config = dict(
    num_hidden_layers=14,
    num_attention_heads=12,
    head_dim=32,
    norm='rmsnorm',
    norm_place='pre',
    bias='none',
    init_std_down=0.0,
    beta2=0.95,
    decay_shape='linear',
    dataset='wikipedia_en',
)
Each number is 128 + 24 x the weight over its row's rms, rounded and kept within 0 to 255. Layers, rows and columns count from 0. Numbers have three digits each. The size before them is the row's rms in percent of the matrix's.

# layer 3 MLP down, 384x1536, rms 0.0869, rows 52-77, columns 768-1023
096:118175128101146120117134164183156134125127124090143162118115117128175143141135148135146106136129109145126120106117150114106112124123168118120086124118097115156141105131149140129146090114142143147140109153139125087186170098159114104099135153167168110139123106123109142163162131095136126159107119154147115114163131138120144112143133110100124139145142156142089091112140164155115125114130106118117122145118097138099142150096176099117119162138147088127151104121169160138087104123139101091123152090116131132149137097116152130105141144165121126126113070160125103117126132100143104120119126159134151124147123075108119124135137107109156134128117121144157119120130135099122106142113138145083079117161131106111128107161139118070172138105151160086079158114139107140115159178175135
098:136148138112175114160153159130177129160125114118137135140119126125096184154141103117123086144146118117158133144121101110145125136083072123157107119114154108173102138150140095130138102158118125182109147141104116149124137122131158130116126127099138117143137147134115170149171141124148074142153118136137129162143123133143109138124111141138119153121093118150144119140137162140127137119169124069148141127152126100149151144144142075137117083128134132141136137038115146098148122145146120168166137108092117123124161114089132167120148101154135113159118115161113125140077154138137135180137134117097110155135161146139178151128124125162112156137108124130131126136123152146182119106121155138133125162143147131151160145111107142157146110154131093105126158130087135097146126167165157
095:097139145115148110131100109139161132152094133104119133107136104106120145136155101153129128126097151130165164121141100105111172107120186120132133165149179075159113180141120107129157121131132148126154115128136138120138120133120109137101127082142125127134091138111160117101070081114116133167127150135095156118137163103130138148074158150151105094106148157126123130116137106100164134133097137171109144152177160155148082121130135122123079151174122082131115142159169118097123126110119150097113143122131110145117125130093130132109119149101168113119145125111092104096130171149126127171091166133137115105166135140150106157117135119146142124106110096119182085091104146133136085129088145169142144133113105171125156182118135136151136124065144130144131144117131132109089114127129120
102:108129126110114116120157163124172126123141132119158119114117130114109120130129102096154126130147117110105145119098134147103138136121085126130153124158142167111119123115136121108151137160138101138101179108148147176125134109098187104125143098096099119124146135129096117093140107141180128117121106133130149110147130142134122102153135102107107097152136122128171113118145153154130115107175118146087080153139111117159140134132125186155101127153124102122147140087084098126136158179099059119147116052136102110105127105118138099147151136117136100117117090144100129154100176115160097151097122137140111128113102137115148143127102115156130125129163109147163158157144120114130149166125156143160136109118135119145128149111153130142151197145125083128098146126142140119146095156109142
097:162127137144140113150110109099135124138099148143137133155132103097126156136133155150134119136107142086108127088105153088107117120101133159103146135145138148115132190142109098101157128143132124122131150157127154115159113159125128108106135132099122125139106174165131146151167117131131114117115161086108117103132095124140184184131115179115140137087145152121147130167110124150131145121131111116135118131088112116121144139103088127092149136141107131110150118115107182140110062146079139104115140138149110133100112137148138110146133131119148150117164145110107128162142151164141154149113167124132145148171140157120131126098134133099091105118158156107159107158143122166122077093101097087122098106109159142111076112129124110098143130159093097126158115135157127128077090152131127
098:140141140151145129134108138117153105177125119169141100126150138132134133096110137120122128141145141147118137121115115113088128112107119085150133188139135128139070156153127144121126095117109148149105063122112104144117111085128118136107109192123180130146135135151121130143135118110125108114112188091164137117104100123162146161162133166126126129133117144127123094135118140125103153143104174125127163108167115129110111162088179132150148127133171112158114142151086126175173138126117085131121075138118096105169119108080114093108088143118163173139117085096132136093125121123128111145099118128125136078093123169154115144134119127108164150127124144085132101140131094120108140116116156129137166110152133065162144144159125083144170147129142154142105080080143157143181091104130107
099:111154125150166099147129135104152116148129145142098127099152126113144135122116147132110130100137145136131164131098111139097166130093088164093112148144149157155116104130110154127192135103145114137103164101149075138159162181140124132079120133085124117142097183071164115103150101150101127101115152131149099147146169165115128162143117126088115141144120123136115159171105111129134120128160151134133097101124116159125126123129134172125127095139142147121111146154136146098079109148088124149212154109111145134076148135116142129129142133126138136143072107135176114134132130090117159160117136125127084088093121149161123136127105114147128134111108132093130120116144136141164183147129157145147132121109148106127139150154144182129112097067148091129140136147130127103135124170143127
093:129181131172103154122086109088124145118107160131151107135141143166105127145147184131141126095129142161106090091111095138098155151122148132138105155094099129135131079156126162144085103142142119160165115120112091126127133095142129166113135141135091141166167125109132103087131143134126113150110149179122115131134136105140169145116087127170118166130154124135200158085133116134101117134154135135136137138162126100091113141106127088121158157135140100137138165136135132122080107129182112159103129158145101114102131086134144154114168162178156141098139108119090133122163143143137118106142136103120116145116115124114093136160127134132117159095171117107159161131133162141127129135096108154130117124131097101104115111134160095136098105140146118127089159100130169139170101127107125
103:094096115080117128137108135085110091152133164120096115146183102151102122128126109143107123090131128158158142166135163136103111148118156118178128157144097174101150143099173115131113128113157133131150129135132139136163124156118128134139101162113120138141149162133132154162112113174185140134149152128091123124130114114143157069118128120128123118112122126168120144139110093125104114093119123115135126126066137158146108129139129187105101118075110091115109139080124116145110139147128187141142138134108145157112134126141139138146145125135112151171100173090116127090129146158103109109114101120139102143151120164124132168103116147118108115163141103121123132140132157127105156145136112081110123142131134150110107165110116148128160138084089169117144106134109136120178120140136173
094:148181134108110129162149097118119150140141161125129158116121128144181137128088129125161138110124149122118135132135145137094109151056109107136129134134105129127133087133132131152083091167117121082086106085120136173085119133120089091210153137157136126137171115176111141089115140147137173083108121123102146155133114136114090109130080107109135092072141179109189171094142101121129132109147103144122191134116150155152211128092082131163142127099126119138093099102139131119127157126083115137151131143099175103106125137123110147135116123130131105113121146159111118126165097148126123115151097148139125131150147090125152131125124186074120134172118143132084128110184116150141093151118076097123173102155094134125107118132169115111097139101129118167127119132107150086118147118117102
092:102165122126109129124117129131138126081130129146123154125157160112134101152143099138109102124083146122109168132065138137126118119134159130128134132105130116069106083151111104134125123102119101145123132099133137137112162144152092096147150112126116153129150130140119106122151127141124087085132107133101117126128135120089123081141157129173154138145146149096115142142132147104138164145139093152102118144185104154169095107139150137131096119117155108152156155118101130106136079156115164149154112163102122115152129149177105119132137128112091100144131077128165162124108125140125131164080130098117142125130090097124126164130139140105153161123171098140147195122135144150114155130107134074148137119092145146125126090159130179136115172162164150131127138153104082140117114128117113
101:111148109136149122109159099161105084149107126131122119164140160100078098132083118135136118124112092127126084161141157149142157162133111108184108142142123135127080111111114114147147145143175151125153130107138056153131137111129114093109144103124093101155139129102108133113115130145179111103072129163139086124113144074116088153136125116144099120204147124135180122191151140118160107143123181164089125106079130114150109107151140125097102122117158118188154110126132131116135116122139075106090140117164150141114116136103090109097168148158118136125139131128113187103162136098122126124164113142136106142146126094074105124115122135126132113118162066127184162127136127142130150138124151131155109127153132120131102098126160170130127133169137094145114151092105125122105124109133143
095:113122114130130075132122146137116141125109128169097080174145146148151117098156105121099141138131160124141129164135147172120105138090120149099148141122142097131106115097089158138105125138148104113141132127168138130107141164141122115084160126152125167167150146170121137158176121123116146118117073137132104079097125133099115092137138109127104143123054144121153145149139132119103074109105111129121107091085109100102131135136097141127117118161137127135101122168152136152101113129111136138117137093121134128153151115151131115078129119104137083108109124087109146100155100147117127119151116119146135133129117134158116156074169145106118115113123152125103106086131128136084133149108123113133115147143156134132137131163133147134159099139110098113182128135184154168110130100106172
110:117108150105126135137116131062168174168101160073111119108134128132163138119125147139128088109148100134149164151078142097120144168143137129133116126087126143114149082080138125126124115093110149124130126130140133146115140132121101139169115149114149136153146144111180105127114130159100125107154093126098113102148156133137104139177147108087177156138103148183153119158153120119104151114104092142128183138096122060134098148167160089156145132122109165118129127116108104083133151097121128147164123089116128101139144106109151136147145130161131155144107170127123121110161119125136104114174120141089111165121129118155141189106134127118179143108114081109100136149149158105123134144122109137139131092183133104119139084141145091154145173126112158101063148119135131122141109161135117
099:140137146126173101141108089118108066110141123124084132124125155103124134168135138091153125161097137121141134131143093168169123154149183182172162151133097102121158171162071127132120121115151102139140106096105160142156132118143104141158154120128123104114125153153120111073138139122123152119118113129116119142142140110124124144149148127105129131145157122132117130109115150126078138169136117168185126122095150103144104140112126148131163131141093158127094146097117118124102095105111105082130173170097142124149168124138082165116138126158135116141104147082148126115107163079147148148125135114159150129143122150118131140154173125119098125097105168133080107135129118154175123144108118126120142130129154172143088125101115137133108117130137159165173119108112135116091078117121134
101:134167106110150124111126159161099134130136141118108126128144152094102145136104122128127116116101118148129141132092161117159101156112124139168159132119109114124142144110132122111105138140114080127166126101111136146129085105105156097123116107088143091126134132117129112121137103132141133116134146102146110188124160117140164130109122088119156132177124164080116133142136119150134139122129090086120136103150104151139145101131116131099128097110159172122129147105125159112160119100115097134159128115121129142100124202120113156138127142149122137164149084156143136115165094100110172142127137104141112079118116184072131160169135113127129116119147138146146132106114142163114120128116168126144104145129132129147107143130143093154136114122138117133102102136135111166175130126128105
096:175133149158112103136145115134102107167134162085159180102125103138126108069093105147158106151147113140092125111085103136146119140114144142111103121121121161141159155100157144111086122153150084127132133112127117162183097106148127144110143134100143106121130137122149152102100122157117110126121133134130136067104171128102153131159142125174110147098117120157159127149094130126161124156144134112128124124070154113080103116135119093146125149135132109099111121113149146121127111111123105132131137144139145129157139145134161113136113136190103141156117112129122125120119029109126128107100183150176081093128151169101156154109108121132105103100137187105122108133141143128121152134146141117154148124134112147129159133125116098121125171116153090120119117159103092143166108096102116
095:118156163136116104111098140119127117146119103108157122196142127163133147124111130125157073143112082080118129109129116154135148143128136125133157121161111154128176133092143128136082119084108133114122157124146168118128113141139132114141126117092138126123099129090087121143118115148103121118165142119111134132122158121172123142151140086140107145111126145137107151146088100171123124138153131128129106107138096154145155143134174209107115133137165153121092121105179159092106125115127114157139138121144114144117126073139131102110126113115111112152095127138142123135098110149142117109115102143137150101125117146129160140125156119128042177156124117146150115168185114094152160098133147114107111156165126116097091146100140120166150171110152114138120115117087114112102134127138102
100:145126111140113146132097129110095150155092116143135106112149084099157106132152146102099127132105168167184132135149107121153147153109142085110061129154112130126143141147121170132136139123120119115124146138125099095105119149161154108113092091121072134125119056113095113122138130102136150132120131118128124115129115127068152111098157111138147134156129166127156105121173153107122129136110134097131116151093102137053128128164149146126113144127130113130144095150097096119130143177094145113126143137097137138101115118190154079103108133134107117103113125131138146155097142141125132139115113140141141174161129135160081124132095140106131112107144144148148144124128094127114145131121143119099164174128095145129112150127147134127130153148118137132110140111139160145109123126102116
103:146139134093117144093089128137120146174137121139117160143123090119106139104139156115176091154099124122121113135122139146129153154118136182122117106140110125109142146127139147157115149106139155155120110110122143104113140102147104140095125073123152122124135100082109136137141127122130096111089095085179147105117134084119118138098114100115157138108128185074167103124113178149147105108168130119160162148147117102095097110156137142109149124133127162143114136156148106127128147100157138127147154127156138118121120159095117199123120112116101145132161098123162101133126095118138100153094082141127108131135106109118118106133099144154102126127129171101130120147129139179161101121117109086083082167114123139149135126109145119143096121132090101072129129113171120138120174121115127
099:147155136122134059136142123102153150127150112108126143103128122114165102119129117139105091124115099116072098128106139160120136109144135132127132151119095141115096127126151148125131112162130161113106142091103141080130152133106147149129123103131117143129071110088162115138108118141124116103139142124090118117137124135134124116114125150154124108103109120111116113149105146112161130124131149153134147127129106131139117135097163142136087074114104131143120132113154115126117127106141115165100102133123138118109131147164135123184106150138098134150141141108142109131154139139157106132112125156165153127130147128110086130118126119105097125159125091073119158081126079146116108139100107108146092106138121119130146119127140162134110132131134154165172134129147110071112134138114108
103:096139135105063107135127137113101137098119188124098163152113160165124148102126145123127139120102111159073128106149103131144100150119120108159136132096132131120110117136120127146165109083143158091092148151132107132083136151129139101154090143140144139119142131103133119125138148145103118142138174145077120136135142117108162127065122140127141104111119082157137122118119145152143140124092104141127132144145071088140139126115095095173137157153107115111197147140139139126168050087136166145119134108123123126111111121145107127141102111117134096131111143103123159172172101137112157128134138122135178178114117129121120139121169142147134112141129135138115124104126149173079112137114083097137152131120093113106141122142133149168119107125115115172160132127163167133137141104109127
097:119156115128135110116140129125180146116092123136102113110125079124114124129097114134150141162158132157115128114185131121089145143169133145112140121125144129124113118151145133153090165143113145140099091145132109129109134135112118154140121151115163137131173118142146105106125119136141111155139145138124133137140138139139129127108122139137151159144142161084095138137109116122111128115100095076092128137113132146102147105086140158119125098129127132100130135140151114110154140103135129092131109119136155103107124119165119062167122118148130133123109158115114136172104094064141145134112172154099152128103127139057126123139113110115156114145137170132146172135150075159140107151113150156130121111131156152155104185118124087134176134129124126154130100134149105117105090107112054
101:098125138183094161139171113148125117105141103120127140125102117145102097133094117125114158128120135125122095118091141103121134137108119085156117179136102141140092110152116121125134117100134166144130152122120097129116119131106124122145145096213131127121122116137125151129143121152139126134111153143162159117137142148140137108104136133116127121121131153091102154124133130122141131122146122155153132123139108144128137113130112181080136165161120118107113127130167132082156108131146112093100101148156119156129122137129137117148110089153115122134100130102161131093122103074139145138147169107127133099132158161175135123134127122107101143114133150142078175087156167144153127152122106166112118138167129145104121153119110106138186199139138092144166092125098095121111127107105086
103:152174123142122157125142132128158143098126118144151108176135100121125122128142137108109149140122078180115140084133151150098102134085092147108134104137135165095143142119149151132164173113116122134135126121151160119152134147118121115116107159094109120145140144126095102130138146163135110150144104106115144137145137144128141156134144112118119134157125126106102140134079137133141130173135119106168150110140121136156152103178123148118092132122136142136102153086101143097152115109104146138160122121101149134142135105142160128135183146105132166102100147122112134133134119100093076132099154129123128151101135130130104123152149158146151117105142134117142118137124149075168172142137168156175158100164119113136136147121113146134128145105143148154092154130125126128127163124176155
107:092180118104103097116108148045124164087142158129137147120103137145143134123156136135107136138131155135118166119147121148142119117096172117175095128121119133141083146184143147142095141121170112134115117153135110110122098149153183125124103133115224146121172101108137116122108121135152123140086127141133106155145118106113124176115122117123133099142111151142183142119144127121186088131120167188122124146125152130138129125116111057134134134099165130148127093093117137106110144162124138136133086080132114142172128144088139122179127141109111107130161140083104151127106113129152136153103108165132085109144081157122180153122128163143146164133091138161148132133098132125113185152104079150113136091157137129127113120112110135138135110098111082153110145145094118168164146102141137